Part of a small language model's weights.
Size: width 160, vocabulary 8192, 6.8M parameters.
Architecture: rotary positions, biases on query, key and value.
Training: a variant of SOAP for these matrices, 112M tokens.
Each number is 128 + 24 x the weight over its row's rms, rounded and kept within 0 to 255. Layers, rows and columns count from 0. Numbers have three digits each. The size before them is the row's rms in percent of the matrix's.

# down: layer 6 MLP down (transposed), 448x160, rms 0.173, rows 348-376, columns 0-159
# gate: layer 6 MLP gate, 448x160, rms 0.172, rows 349-376, columns 0-159
# up: layer 6 MLP up, 448x160, rms 0.175, rows 349-376, columns 0-159
down348 104:097118149139150138115125131143134107122125098153103113137100149140072121115128126124153127093166145173126127113157142135129128119164145144055099152171106136132147099138162113128122152154177153123134107147149174123084140172133129113134172113095140192127085150160079150095108153107077128123150123137115099099095093131154110119112166167136110121154129140136126122131162129103123118129116137080145113140125172111104062175103139133148133124140162155120129147117105139147137138139140133
gate349 106:147115106112162127110136166142165122121171104155117120147114159117103123129151082117146136115100146155139103087188120114107123130122149117120108132136144085130129147120113094141103115101133138150143119152087133119092160163119115115120110102143102106127119141125092156132171167145081148105151155118105141122155126125159136133154132130113168137111197117140115146159131152126107128106187135110088100167120106126167148073169133155158122160161133061116105145106140113154088138114144144
up349 106:108144126113177116109175128104123123112127112109141096137100120137138123119108137141135077130126122162109142140164110148114134174152093198144133122096142137114135149138130163118131151158106142130157129156141140100092108158135078089157097179107153143146117179101062111114140099144079156098149093094138130130124134117121113123148104139137127125090125126088123139110129111102138141129138163109164135102156152141112132115104158084095144118173115136165172165138140142158089118144098133
down349 097:100168131141130107118130138113102106127101139146133114135122132113113159138144133126144147148181146126139118167124149117147100128196130097082210112167115135169161136130145160106147106129096093169148123148143121144134092132136153086116191139089134145115129136142120146151063137120130138160136104106140121143133146127139141127131102145126049131112140154133119115114097159126132057142095123137119132124110154116104134107138161095116097117150126140157140136142095119143135093167112094
gate350 105:081096134135130116123128150140110130079086128117114106105124143137143151116153124107120152090136139160091132107137122149090132134141146147097128116129165110138149114083092130145110151170113157106095080126091092082140133110143107145133091087152106114102176146155156064143120155057117167101165153141140105146091121103084107121140114124127176156136133137136113158138100127131102123154156132175082112129148119144113124127124141161150131155137138088131141116117152162125136101160129135
up350 103:121100115138096089138138122139120127127115131150117117083111106146168140115117146158138134134142098153174095135146087077103113163101131135132107158101125113133169135135099140145139171094065122172203120146126117158126120140108110080114109087142148135097175122124093118137149130123108089097163117153137152123114122115141117061104117135129133113143090126133109150151122122127186121116152115116145178098117153091128144145148130087082121132158136152128113136142107092143135120117089118
down350 103:107106104094152133131136128128130106092079101089129109177059091127143114149108144130127134162138096126101157144115154114103109139110115174098104116110132094153182115103099103139137143115139158113143124113125118102146116119143113184134128082140117088114111164140144089169118113109147100122144114124149127149131133118103109100130110121125183104144113121146119146191140148096114124104098138112093181140173143155102169117144131091134122114103155180143125116112135139110157108093139124
gate351 103:144147121158116166131135133156127128055125117132105159138135103144163146127111130138124104122082131156176125164143122106129111106110176114125108134115128164139114144111130122103104124110137127110145143130143153099121187085107129184164095115156109169136115157171173129123114120152105151074120129142071176122139108162105156137077121113146131108110113167126136130154111115187088133086115115129102121151133118127122148170145128122109090079128101125136119141119150142165128116127112158
up351 099:098101138128146157164137114098111105148102172148133092152079167153123127079088148140118111124173153099155119092085113129114134112117129136078115103121131167112090153140125141096148116125168109167138149116119138152146128117116116097168139154125102134107149097113077104107129122126118187126127105094122114100141119094144121131152142167143101119157100151125095107126154121115110152113148117135135110105162173166130166122099098157094141083122153147126158114108142123104082164156124118
down351 096:137105136144056133091127104120143133089136140150147116107104117120091130151129158084109145125117149156109104116132117129152125180135138146085153134152183113092139139154077172149108155136118129159102141127153093139128146116106092108139118110129117116119123147121128107118121091125138133107082128127069089112125164112100088131111122126115108138115085086141097166158111134157179128149115096099119147113110110137135114168133147133119103137162091141120153139106146103112125154156111051
gate352 101:112127062130141114147079136124128131112143111141114092159140148106141166139148091112112147118129152144157154129103128138122127139110133115148112153101117110152092160101125114130074100129126118107094128105105159183119118133102111169096150152153115134127138121106133131114143137139119137140140102122169084155145131083126151090128111115172111137122143129150088122170141087139162138119142161199089103185143124148122096153097107144181103095131140132096142142125082168103131122101158141
up352 095:150127147117098140114154135188130136121167117109131129128146113105142125143091160106159094082133145128155125142137103179180132123122120157134109118093134129175133159127095110140134113148176140124108151119112138130155108076139162127083095104139173142061115145110133134144113123173127092122171144109094143162168094090103099090094150143120117146117107150102130078176133174127116101131158118128139133189120094109092116129140118100146135128144117127146136136146135124123139114122126102
down352 096:149137128086113148130125123131099100168103100106117129134098117093152201166159164112126171151133160131135147097086133124166110132111165152150104084138149136102138130119160109140120114140141144127141093103131131147097132138167150109101144108103143141119137118126089080154173143126138156109105159111158111168141152146128131095131098145133124108120132120139116140144110102072214115070144115124130144107132142146118099133103172122130114157154154149128144151118123137159104152109156158
gate353 091:109135079157116149089148140168108106123134104187137142098118128161131147155162125167082076131105137147122171083116115167131112126102095163118097123128130136131138142092164119126144096065157087136118135122157153125127150140126115124100124101109132115133072145111125138123170131141143122160087138130116103122132095136138161153126142148164135113098129170170105139136143099107146139150123120112130094137083163108116146164095107139094119130146138146090097096096088165125125109110128106
up353 090:143110115135137134142147113137091093141137091077138131158193111120147145113147159187178108107124097082127102154124089141130126124128073092162133139117138124148107200137102110074109125143150152157137117091075118132118146123134101108128109099153137123103180120156090149120119105143130151137086125108140131115148120137109140136146115170105114094144118089162099140128115139105106102162107157134092079135103111145134130141106127129153121130122155115119155116172129116127134156122166119
down353 091:108139104132166128161130153143117148138140111086130137105100134091157164181118165093146124173168142093113137149114152130148132096112118115137148105133125072178090158132144101108134101122121144131178136146108132102163108159112147136122127112160125122152149094107136139135092128144115098147134145095146155175149118116130129100147146117104110115156091109076150156119120167150157107129144133100146087111142146142156135095153093116129112181127103082094174122099120158137160161115119125
gate354 096:092154108149142154153083170129117111138158151153167114059133090149153094139153135124137138115124104110120127155111160126119082130143104090110137119112143124116114119153082130124134108114118142115114130082146139138083116136114119148070130161130106157121108132150124129135142131154124137158100134127150127118132126084095161104087097105128147148130139132133162109129118170124200158129144103087136129173076125155122146145106165143123144096099140132133196134158154137181122119116097122
up354 093:164083130133113132102118110085128148127138116095132161191138154110086141113130160169090100140121156139138137107155120121166129117092107160138105138163157145142122171087154137105097127148105103121171142160139122114136114121125174121162121164151152129141179125135133124177090103092129150119155146151158132179116116133092135156142119137102119087093137148131098148108117156146113137120100145156125096095165097129140126124148089094147123080128108097134078135123111113106140126165143111
down354 104:125136135097123086113119090135145133140155140119096146149079139153120145182129132116112183137163143085110145147126126098112162088146114169143122124129062123141079111103173128115138154141133173125120092119114155131121100188135152151103076125145091148125141150126099147115127125109145152107177126149160143127138114131096092187145115121132137129133132107168091115120065126115092121116122099105128119124156117176130114108126136160149121137103103098123121113152116128138129096120110168
gate355 108:128097135133102093151144123108092121109116124135119174159122147131138143109148138151140174084127168135119085149154071081091139135079125093150129135159128122091129138108111089159143161088134128117113100131124116149119110169160102143111112123121114142102143081101145151111130122133110083119097109129102134162118126116084126139166052099132115155131143094113121140123114132103149127103143090123111192152139115109128092136130120123114114141097113118062113108140139104150146119114174134
up355 107:085106128157109166136141072136174120128125100106117162113108135108160176136168131181074152137135145124101129133068153124137082129110114116129068104117137145154183129115131106176114145145131129106170084135158121136151138139140132174110138089154140131145131130148142108088125130123146168163100090132151119115149126143131160113145105113093173124155106116126122134114135131132123174120138109117081129130072136135126117121123121110109133140102121129126071095148147147158158125141121148
down355 105:088140075130120149094156124127153113110100118154170151165169125103123150161144150140141119196131131119107145141127129140136097154190128086140068104101108137147143161199123144116099165132082114148094126149137130108113115088140109072105116092113120149135161127133109137089088171098111142129118124105117144139104135130116116152100121120118106126090127141117121088134143107141111140154126130103138137120093146125135098108115124127112120075162151126126108144108148114161150157114094097
gate356 099:109147138140122134105128149141130118110146127128132112178137166171093144130097102137137115118128131128066115159148071138115083181135141117121085139129168139158146153112097106123169114104073179173123099155098156126135115125113124130152131113105163110097106100176160142159158118128141124145110114160127143132107114147131115116126140138124126109120113157133118087155102099134130122089185175128125159174151122108131139146114102115139078119102122132128131122169148131108114059152125113
up356 100:117104123123111130174107108126162135172086164171118098138115111106152159141146127151182092141111082135121104111088133145119146085096131148156164153176145174105104107158131083156140127167115132112113155103158078126082142148134131158157135143142115078171117158115094147097074117161140099138126144105137133174142159111122131132109142113168105112143133107139130137077147109124083145149116109102143097140109130139133140121141142130119127106148137122127100142131139153119117151123139172
down356 097:141172112146146137171155148151138131133156134120140107181143142102094130125124134136126102142154085115126156143120136120133094157138097122159095147137149133170108127134139106167170106128120116180113095109129130134197154145128143083121057115097133141106139129102150140137138077145131121166108140135100147129130106124077146125117084098102147115145116120137129117146129088136112107076126138132104104116142135166115077124113113095116119124151122124159079103126131111138116099156120051
gate357 103:141095063128127171092146129195142171134130149121106085140148147112118084118121096117119113128115142159117103086110142140093099114121127137087141154144138118120067106081096174117121092125140083101116128110096122089105081122133139136165127126126154103095119132134160096092130143099089111127134127139142139132134165109146099162148125147161159104087109148129135128109135113156104103123150114083134136110115157153124093121092150110116113092111126137131100131131149102175128107148151120
up357 105:100136109170131097148142159122167112128140139142125087129078163115115140137113141130119141105118085091130127105130129110129154149081108110091106127154141148169119141144098118164084103124079098159118105141122167097093151162125119150135150134132121140130138143096130079109118165132133129110127113129143109133091093093136122145111142131118154093130137163155147072134102168097179178113107162154131118110138118168120113154146105107092170124163144146125123129135142170135119071126091100
down357 098:125127127103135135160117128131100138149122130171111082104134137130124125127139106122107134161116152095140145126156156172165139106134120122138130142150116141124124142108149131112140139101080160101152083093127077143136139090088139115140105161095126189121145119165152139134105163171115170145142132126112128149111132146120135182146105105179065149106114112140129089125132121116137147145135104099161103163126118114131165101128115091143111069116107125102114109161126153169091191090148132
gate358 096:146114128102131183151136105125127131073141127135127153128082104126118152073153122142141133129167136156122136164149137112094118050089150118142110114168175128138140150124126097129133179131149099097131141095141070139110132152109143155139114074149141165160148104139131150123133114125143153135087145151129089145102142134146140142100145137132106126165148116158143141111108163134132097145131131138113126113170152133141076133175125107156165123169139149119141166101122145135106082170114136
up358 090:133154115151055103120160145120136151140142120144124133122149141109113132134125108134112153142102093130147144123089147135161094095153120142077127145132089092141144142089148083167197082167099148104116129169087171121139146127115166110145127114117114130131100169134139120134100132148146117107176102140125124144166127192138116127122136125161150137116121119124121130152107132154100162105130113134182092141065126107126120140134157123148146171109137152140098139140100169120123126086117125
down358 093:131155124130144147124132124134109091112139143151141124115107075116138111089109128129121119132117145112136156159138143141117125111110133118130141122126082091129122148107085124110153117153192101067128112131160102132116126145110082142144189091116099132108105098092151165115163106131121092142119170173167111143093126099076127140133140135108149102168111130136136152113121121101108123098090115087120146158156152145118186167118122136111158117109138133127139168160110083166103090152159152
gate359 099:127130166093116155093105083108090101152140110151125133138120125181106124124112119164108125126103091127150123114136143174139147139115126136132094105114124091100158120137080127138088093128149116126078137095146124128154106143126134175115091152150174143131121151158170156105172139098128147104120129130149131147172127096149153159105121121151127084162110137101129115124067159108118158132155146101111116127119161140114155148096119164110146068078143129097115127084129129112168113128109116
up359 100:098108108143097152102126132094106149135135112170137120135141135117086133112125166127161090100158150067141156140124113125125141114135125084114101105112078145142109162100123116124163138174121120111137113160152159116096101113156125118140152094094126128108150097111098147115170086155127121126117128119140067126154128109121146096104174127105140131158149100143112128127125092101126083126137142127153124109133091110104079149152121136150149132123083103127171062087142101116133138073150138
down359 103:102115102078128150107128115132093136080159162130149185139126122116167150129112144127116109117121140122181122155102153144134109107165109121077146142109124166177159110088104112133145125135175145158142121161132097127138115099088164163142097107098144153094128099140107102157147099191152105136125143121139141127142125118142111118139157120140071105068115098121098140128116106145125096166115102111157107102113156127142136117103110116152103134130111138142117109152185139124109109126119085
gate360 113:111135124101121165118136142117071104110079097168170155118120140128128156149122139128180120109091139108103136164151140124126107132083135140115142137122118164126104115137156154106123146104165107144127085151151143135083135186116165164098139099106138117114131136128102141151117147125106145111116147101104106114133095143115113156089106164112126122125151113144149114105106135103136140101087152144119122114146115158143142187093125087163197105144177085158152113115102169142146106154132119
up360 117:116116132129119154082124108135148172168174113149122106125140128115083147120106108118110145165129125131141157094119171156113137149115155113132161166152133148139151136150130161147122099135136132140135111139139162106110128131121079080144136130116165186147133085115164103123146132125150095132145078110134141167123175104154150141140136072147148176157128143143139152172137110131100139166124100113188119112123169119092130113148120121120129153106128132099139143070094141124087124136175104
down360 119:103087138092162121132123111118136149131148111110131104109074107108101154117129125126099131168164135155187148100154146148101142137123143144152127168171164133158140150101123163113142129101100151110134122152140108142130165123153118155102163118114157105116142124180175101105169096105139152156099141103112115131126098175110135140156124083132100112139139127088089190096137134146136120098134132125149139129127167142100105157097136164109152145120114143125145092095091128143112143151130071
gate361 089:145157136135149127147126119083136110128124146076141151123118116153105151137138115124152141153106142145120126110094143106137111131162107139156155142118127153157115076108186113140124111082106107114160091086128150097113106124135125136181099159123105112139121095150107131204117129161118112116141132127154129157099171166109136107137100101144120126107165154129113109106146115117118064165091090126140137116129141156148138126082123101117114107189087114130126076119130136094115166104120102
up361 090:115108122085198093140143149152081138140110112104131167143126087120090185124141089118120119142143101120097128117114127134141152131174104145141126145097108171125124121129125113102120117126138167160138143144135120151170098096091080114093104137115131127146175084123136143131135121106165149132153154130157140104066135129163109139142117121109165116100136139154113130117077174124122114150131116128121087111126114161134161100109143078120127089133074116139108113139114139091108149130145089
down361 100:143139121164114126087116143125153110081165121137128094136113151136142083123114182152123110077143129137164116156114106106102160147095160104121115102166135100136140179094132135139153154144126123113090135149129122099140154172123126168148153073113133137126118150102121101121167097082123136112105060143117106131132103136154131121107171111121114099160121078130127155153149126148126147174126163100134166130115133107118095110167111139137113163128156124136143149164161092114150133144157160
gate362 100:132180179161102128061153147183138128081158120112140122097133166095139128094126139165122095124147117115088129132145147154126123105140135124117159096143160145113127099113096140136167120106160092101115147133107135114107129135154115146117119168177150129111112127126163137118105139123131098120085134110101184157121099123148157106100132110115165116125119131148139114151114136154135089106132071116133106161098111091152136095145128165114125176113169150120121121120148128162145107133186145
up362 105:138106100139151132087123177177111134161113139174120132138121095143117135125119122104133088113159115101132123100109146143149119111143137141108135136128140075123149130143165126194123129151137108148081114162139158116155125146140127138133147143092121127108113149145141155112153155107119115168133158148109169128163141115140204127141139133139119149070148145108116080115135160139119075141150115132119098154135130089144163105121130128142103139156126094130081180139143095096186121134088102
down362 102:156153083152121112124099164126118168131109164111135158148095108157166119145136150085106106120073125139128121135114127128142146188130137164118110104069165164113120122098122134115183106109097171102133126129090147137158132160152124118139147167140116095106115146112125112169134111203122120134145144114119126163141143106120124103121160108119131116121138138194125097127175125144073137120146109145124142114095128084140185146122134130129110108105148119126119109152107089123129099149129108
gate363 099:108103136115113148133112114098136159128100171131135136141130141148135107151088117133071124092092157127110146153115100141158110134079128132133109117099156158095134141181144109053091088162131132158167121129116093112114147174111107137128085125093092113161112103141126164064158132109133124157116125117145156115131108135128145140136142086115139156126140106112122102127085086113116116088123143119081121096150107123158146122141145106133084157126121100120096144138151105167121133093157122
up363 092:123112175131162083176143143139142145147111114130144123141121154151128095171125125141117158082094121152125052131161124135162113113094124141109135155126131159096131144151116113131176131125140117120141160129140130113089114123099109097119129109141124108149119124094130158115143093163146124173169075116106128133117115152140159123144155125115166129123105162141115159152117092112105115174100139152144169138163118129198128101147165176115158121112095114110108173154111111158128129112147160
down363 095:113117119138108142062157127123085128143092146134165155144148107117173152132133133136068135168129125135107118142124174166162170114127156123140163175098133155100138139101136163140107093111111085133113155165118087107147113126097119113093133121116163135087121110186128110115107169132145139108163165154106110119105163149129159113074129122131140166105127106079072133132100135124128101137125164121105157137151111134110095136120173118093130130137156117133127112135122143136150124155121114
gate364 101:083096094136148162118113085092136152157131119109169142128140085109079156134160130080114118142130074182133114105074156152122164164119123109121159175172148149141135119102127100158096122119090118141106112090135089109111149165101139152155140125152140103162153122165162172140151140169127115119114100124153120120131144146149140109116144149125103106127094151126140108137155121134096136127116151127120122146131062124084097126166115122126123143144129135160132101077128130122126123130137100
up364 102:160129168129089089173114168130125164151122174155146151137179120109130126114116144156135124128151119151103155142137136101091197141132143110114105152129116091173104083102158103114131099143134099133110144106131095124136140167137148139115117107091155105141087145149117153125093134096111156134087082122107104103094148131075112110141106143151102116126123117117142106126085125144165138143154093099130090128092135148145103150100129100116114161089107111125135102123179150100142110130115109
down364 099:108161131113140104092119130119115109178123119145106122157084112174134145168148138129109159153149142165095104157136123157152159121137151175118101152149099106175104121162153140113140089122134105184109127139127122121118122117115126118154147129121157114130167115140121171114165093138115103135101114128126149111114131146161119133110158180114159132112108143063140159138116107131131099142096138156078090134108082118126093192102147131096130126119134160125102171127086154120138150127149163
gate365 105:103090170129130147135160118106135144137153112180133131091120113115115126130128127139112159076100095130103147138142168109083169114114175116102125114110107106120147152147128112140117154118094139132092123084108167141125142115164115144115105105120113118120132135142102113103158131071153104089149123085127086181147102168117165153110128119159119146127136085152138170117114091120147133147107081094167174125120093107099134149132121136139147129110128147109121083139129089120066134114147112
up365 104:182082103144132159118147120163157138153149157124119143165157149126130133155166106097110126141185144129142124135131136119144124095106120105104114106114097158121118105102136147136153098160118131167084055153143130200116140141165129105151130107156129105165087151130101101088163124083094117119099086097126119158132137145153116160108177165137131116132126115129098158123138121130132106145135158117098168124152109122169123126146102141150119089157121159134105126137149102132126094143132122
down365 097:169148105126088129158132151136147111126131180143113178119107188136159096077153130101112130119153122134159112074095118079122141116126147073061115188078137151151133130151133138146140112116159128158135113168127121176079116129101101139164113136122144103101145106149139119142149123133158079124115142117145115169132131117090113158131115128107107127066113122118109137135170158132119147132137131114125143114147127136115103126134149125132129149128116102132115132109149141116132068089142113
gate366 093:150149100123166101134162154133141139158146117127095150121145115132108116078134140161136120117121148141130137100079102096106101154135101184132123099168160115091071134122162100140147109154121118137114090152146153119108124146164131098091092152123131117152117093143108096137108122116180104102126151137116083119126129177151076159122123123137182117102119127141097105138127116082179128101135123127146107152112115146153091116084141115151120129106120112127112174104113160170146100114150150
up366 096:132167135144136094112094125101160114132146069161164098126156115153131105144123121097116168123149124123142110079122126098116107118142179115119113124126158128121136108127139127163164160161129131165108140118114150168130175095158118118088119100115135110121151109120154136148157135121121124151159118139117135118130150118093128128122168080131100109116111142114114147110120098080128093144114103134178134094098110050130148137119167160172129090124152119125101162152161118184164104121141106
down366 095:173145152138122118144114155083117096121094113120124097127082133130107116131138124139123132077107123130114131108108122117139086111144131148149133131148154113127117094067137130116128130093131114140188117119131107106149149155099125111087158130139118168095153124080100075129137148144183145076120084126112106123150129121176089138088108093078148139139101101163112100128140107106180098128118131133089141137126125146124095164111129104095158148129113158088095143131120168153142157120120135
gate367 097:157100162118123150133150108147086107100148108142089141129121142126159129131122125131116097168128129139119156131174078158117151109181151134167181104138139133167146146107147133115138145122114151171138155114163139153137161121132094115108102133116134130104124115088152133095143139077110109110162124140144153114128109148132120193138132128103131130057125100150158126146137160134119092165138125079118120080108144150108136093127168096118117084110172117127137143147120132161170162132162136
up367 100:132137142125108163151134117149128128113123122135160146082153118071087106071122104135137096161097150156128158108127129105130156139136151088152128116151107102150125155097109145125101067093173134120119119140134116099139180149081137113133172134130139102099104137160134145099130081114107105094190106125124126157145128114122128159136129105097141098125095142143144129167132129140191090152153137116157141142162112135104121160115161110108130070150134117132116105126100109120143166146151106
down367 099:157133093134160078096162087133112153149157103090143116121138140153169139141134151150139146111143137126122102102084125167142134173130118140091114166115129154101137122142118084148156200117131153119151090090130140139114146074137151109155100132152141123128172107131145160130119074148126130187115110104098148137119133141133116102104083150114157142160136122097129166081160122106134129134115119112120168175136127150133118142069114130137128125155119116129078123100150119119122137103112147
gate368 099:124146109130155141138146170157104108153108132122122112156135145157107158177127108106192130124143146140095101123137126170145126117122147151102148102114143140100131097121196138099139105198127106120127119153111147127131163126112161165127097155115104094119093136135151086123147122068095092139129128164093124121167116149137123104161129145123160124122130110126132112100154148108174145127113121155079119156120109151143142109131128116101138122112148126129128182158143163138094144153118202
up368 100:103147109155132127133150137093137111157197118129138125132109141135125165127138145143110117133154115082159133111159147147153126186128127123135149100106162098119124060081133125161143147117145164095128132140148114158141108151090093080111120122133115145124151088120115107142141115117122162148091125113159136106151133122156133144174108100164139102120137095126118139161131132175053121100124122107163133062128137104135126134116159118123167118124115096161158085099092110133104110134156123
down368 100:116088109142087126148130140101128143182143114103159058156105098089127112101124143112135161099095140145148129142130112110109109104130163082100124117126111109129140155128099134124091129154126109118075149131138110097151120142123127138077184152164130081122124139181117136096144156095150053145124162108138107116112154125111123111133104147102157182148135130104109120137120071144117100094161139133127153168137162120102127117114133125153136136110137094124115105157118150134148124126152151
gate369 101:166099104103103128139115190119130154130131132096074129119124107166137104150130109103145109113135150112139112132127149179121095097148113136122139114103167120142134153146111104149143157074145146121145153087102075147140149134187132128132129139108092126145125071125182190124109112134133094113151136151135113090100113123133108166128152108106136137159146133097084121139141105123153128115112124113122129137137119135133176183123158128117084094159145121085134111186154114131115140135139099
up369 096:097106159121102164111163109086118133105139179171157143091091164144092135127132142116155149145124141152137143099108097128121145143101145143123101155113134132161103120135148118094122152143102139100122127156153165098075113153126178096157130115134126148148115145141119101165158110134130154170096106113112144130130144142118133114122112141132149159125116154141113164082082122145106116139129136147140167144148112087151131070140151101148151142128127138160096150079092173184161089142125138
down369 097:142145157099136128104128167138129181139157133128100126108149117185133161161154119128150113151137110126156100146161127102139190125189137099140114162097146151153152134104083130106098111158131136121163149172122090101142157108121135142113103143111130119146080163124087122156124128111134106107113095168073076131169135114138124151157150161132137118118130087136142093143103123146171117134135140103120097171141116166114141137080133104148123108153147101127131095120125124083109116123113124
gate370 095:121162139137120152104121182112143127126163104117113113164127138146087106107106128124126076118174175099168132155147064137192124122130141116140133111188198133126093122142135141111147170140128136130156128138086082153101110159113124114117114103130138119124152120132145109123102121128114135128135126200095121174099127123126119100163142162121148150119122123111146127138145153125118095103156161160143112128124149117140139117072137134110118093101079116143156148104119170135169127120123135
up370 093:145147112091109077162173118134155143084103154142131118070132111159148086145109119149134161123115111180087121122071152112144145084163123124137091112165162139105150173160137113143071105161177151133095093129122174121145105117091137134118125136118115130095130138121132110097125164149140133100128102104119131122136101162131126135168113139155126135109157134108097139138088137135115122131141149115097126142156133135120111119112137153120080129133115149147153150111135169089180118150122166
down370 098:143156116141131093159101117135147156112140074122094123091114077139134154134186161120152163128107164107117116117125149146106143135169184124130126121115138190081083112182127144127140112144127141142127136134115144129127130106104105156115175096139142126120094141111171157129128138138115121136131141131156180160115123145103118153112132152141090100083146139152145091111097137145153113178088162115110134134106138114156118142116144128109112154087165150155156137112126147124175129109166165
gate371 085:088096145171093151139116061147120127116146134134122140104126113082167146131107142161152144127133126134125103158127073155103133124178110160119135110123108106141141095128123102122106163112153077121101145111131173131111133121118107122098087091118137104117090108129141098111162135144122094118133130128115136157119132195134101091077110124154113168142133135090128104142121126120151162159129112156117116093093128144139145108123142114097134155100124102151090125124125129081094147184109172
up371 092:129108128173123148169163094129112134097130120124151067089132104144125118081125137167106123107164085071151136135108117124115121145118131142099106134137136122117139115113160113104115162115158155102136133132082126164126118128137095138123103172163156135114139095112122107111144096150105139158142096126126106117149122135128132108090140087116129114118072096123109127128102094137103124151099127109126122115114115214142146132153131196141142102129152195136101171115115090123116154139137144
down371 090:135113115110111103130140109124160101178154151110099084140135128157095118127137118145122117118147109108131169126148125093111146101103109102106122136112121095100110078155096119134127128130156097153145115149144124128182099165165139114097156178121162129120074126153120107155145137077111129145123179087114170136161168164157140136164160155157137184179177124093161125142150172126121139143142115110136137132135142103131125088113137142115141170100121128139118149130116122144138124147120173
gate372 100:150092120138146150137111148101148130146126124073121120127137160157146165099140141139145111122108123134101104083166094159113176128138114145099140164143154075076092081148117140145124104099153125173136101129139089140104135140089121113126135119140151114125123088175126156160164098106115096113160132120117130164121135138138090122147140144083090112092111190142154127134135090121124126100113119149111104152133136146160103113125096094149158138157157112163112135095149122135143183115121110
up372 098:096079118084119125111135118154123144143140137140172142049121142134123096142122103128108158129126122160149104124102104141153135145138148127104108092145153119113142133103062148131120145106114086107118108124134091109152139070112134154158144161122130145163130159108099099115130131132153142134079115149115109135183149118167150121105129156133156152162114151141141085157123102162157120196111137130079108128112107151147108106146100138121126104106152146137095108093100149169130128159152132
down372 099:124123158138172174101125132157109162137135138190112130100133144136153118135145164090160132127139135185122118155143151145166083141129150160129153101160101147149103149054105151106158135125130136152134132135137123106136138118141148140131159128140182163125137133146171121153098103093109113132083110113094135131141104148135146106136147143122129145140143108150099120143146116157099150166142152177060164131123119078136121158169120144150124115119152115137134112135107159097079103132123160
gate373 105:156139163139100140117128163107129127126092081159106173159112186179076130127123106152113105128172148124152163107177136132086140111077148147129134129133144161164113149086152147143107142147111131131101142137117087138114100137138129130114122106142122128162126135080160106137152119067131098135153129136130117095119148097126064154125155133113128194105146140112120155110130127127128122121093162168118119085125137140138125183126147127090120146114105122101103102129092117136114114114150130
up373 102:150118137066141151132117119142115127138119126163151129154104203132123120163136108148118146147107089112158108094141145106133161132136127154121140108105130156140092109109091120122104131136141141181129149103089103111141133156121113102067172139137075156123163116095118134116149143154101157108139153099088121113102118083107123133112172123126147136073122117132136106119128151131086129119114118167172112100090096189128142115140125137135137116173153145141102139124099172126104118166145116
down373 102:088120112113115126144160119146124096143131155107161128130126151140138126110172129069121185110132059121175115136136134135132116120148134138115123147150183143157139138136106143116134137084100102113102133096122170173116155169121151069125135154094144131153137122084144077134154122109128085148162156104140103133138127091107113127104136165171153088125128101179128120143129120119101149143126124165103140149179132086174106106125117139123114092101162136154153126129126157145138118125124129
gate374 097:097154087138113121101109118117105128146150109165172123187094111100103129140137111125137146151100123143156148168098122095125116177155109162130146179128088136144145159121162129134108107126103108127121140110143141114122128151122123090149127127126142125101111110143108112119119109131155112138111078165110138139142122089156113146142125072112127069132095120096109172125110149159103094090108101121101125116146139157105089132123129147142125126204120088113169127110131190127108133100089148
up374 099:151129133145121136133171130145143135074167130101143135104138091117123138084125147128149097113157091139095145116091130137119129132106136133154128145132146184097125140078147139159123085140154112110105125110099136086106146142167150137122184127150131090123161135128136135136128158120120152090096158154143088111097126157177142084161130145148149175171130155116152126176108131132108114131136112122150111166128113188117107135153180093111143141109085116150122098125120160104148107115163119
down374 091:130116105150128162114124118134116136153095152085113138129104131143139099163124134161081104158127098118140130140134097167139150170112142168152130132130115129105106153077100091109100106090105119145136172148110116130145151170137114166128099122061106153138151140147132150129132149131108110141153101147143110185107130143093113111112123143121124114111103199174081125139120118095147128109136174108122150103093092092161097156093106134123130085136161132157108148116123144087150138133119130
gate375 096:101146138125152162113093148138117128122139133138120146139136164167131086178078139136151108150144141143115142115151172133094120136123139126149098103111076127112109147116124141138139130119106139125088137091129150131180097107122092116135137083156108108194126093072150156095140195091135120096125106144110107130086107108161134109112136093122115113099130104154123136115114126046177133112119089127121125163123128076112141153080128112141152112119127134118120113116127107115134119124108134
up375 094:120133109104130172109120084109141107142099116128168154148125133131117165176154170121109131156151126091133154142119086149145108128117103125155129119101111105152128155109126137087118137140129124135154103131119150158119147100173165137158132187116115119106168147130119099097122125165136116122131139123114095137137138113154122174159123127135107161098096174102158146092143131130119138122133181138088114152105093114127099120142127126093147098143150132061144155168153199120143133187135148
down375 100:157133113118101118113145137123094136089129128102113103128121109117136134137152104150117131088175158126105105125112142115167130134117150132079183127090152144106125094088160161115118123125143117089151119093137136137106138064083132161147151099082186163119131128166143093141143132126192171137152182134124153157156153132133156155125169153184140135133146126092105159153148118139126105173103148157105139102115130126136157105107102125119107119134091153113128102112131138126142150127129115
gate376 100:170154121139176132156108102146091122118114106137111125131115151104110123146103083108139139154131130093086127117139131082144118128068117090109136159115132162163175135121078102108112145137122135167043156081127143163183108132116118116157117111138117093140147120151143162102123146128142108113097132133169116144123138107156131144136128132119120060104103125169160109125090132136088115126156107107137101149146135106176139159143142116169104147141120109136133117131132118120117162133110096
up376 093:099158117105140150111128134121139153131143140130109115097127154120140138137129105140137112122151187148117182123132108098154102123111100148138147142075125157155107145136097121150157153134160142121080137130144114125118133121127158127154166146131100148137092130125151127140135170137119116096133080130144119128093163119125104112078129117153140111196118132180152140144130136172112090128112194070094101094143117120169095131131154096139123138135143118144128146194067114134151147125093152
down376 096:151113098127168132139143081134109058126079137094148129107108169159106136125124119092162191137088132160138131123139121141119145159111124132154129131154100111113150093133141134159112147144160105129149094150176125132136154075121160178143126106118143164120142101111102120128131140098139111118138087141111156119122106176135158108125106151116108185097118132135152104128085109091163115129136085143128140171112116105144137121129134115085123187115131130119089089113108137118134122137127166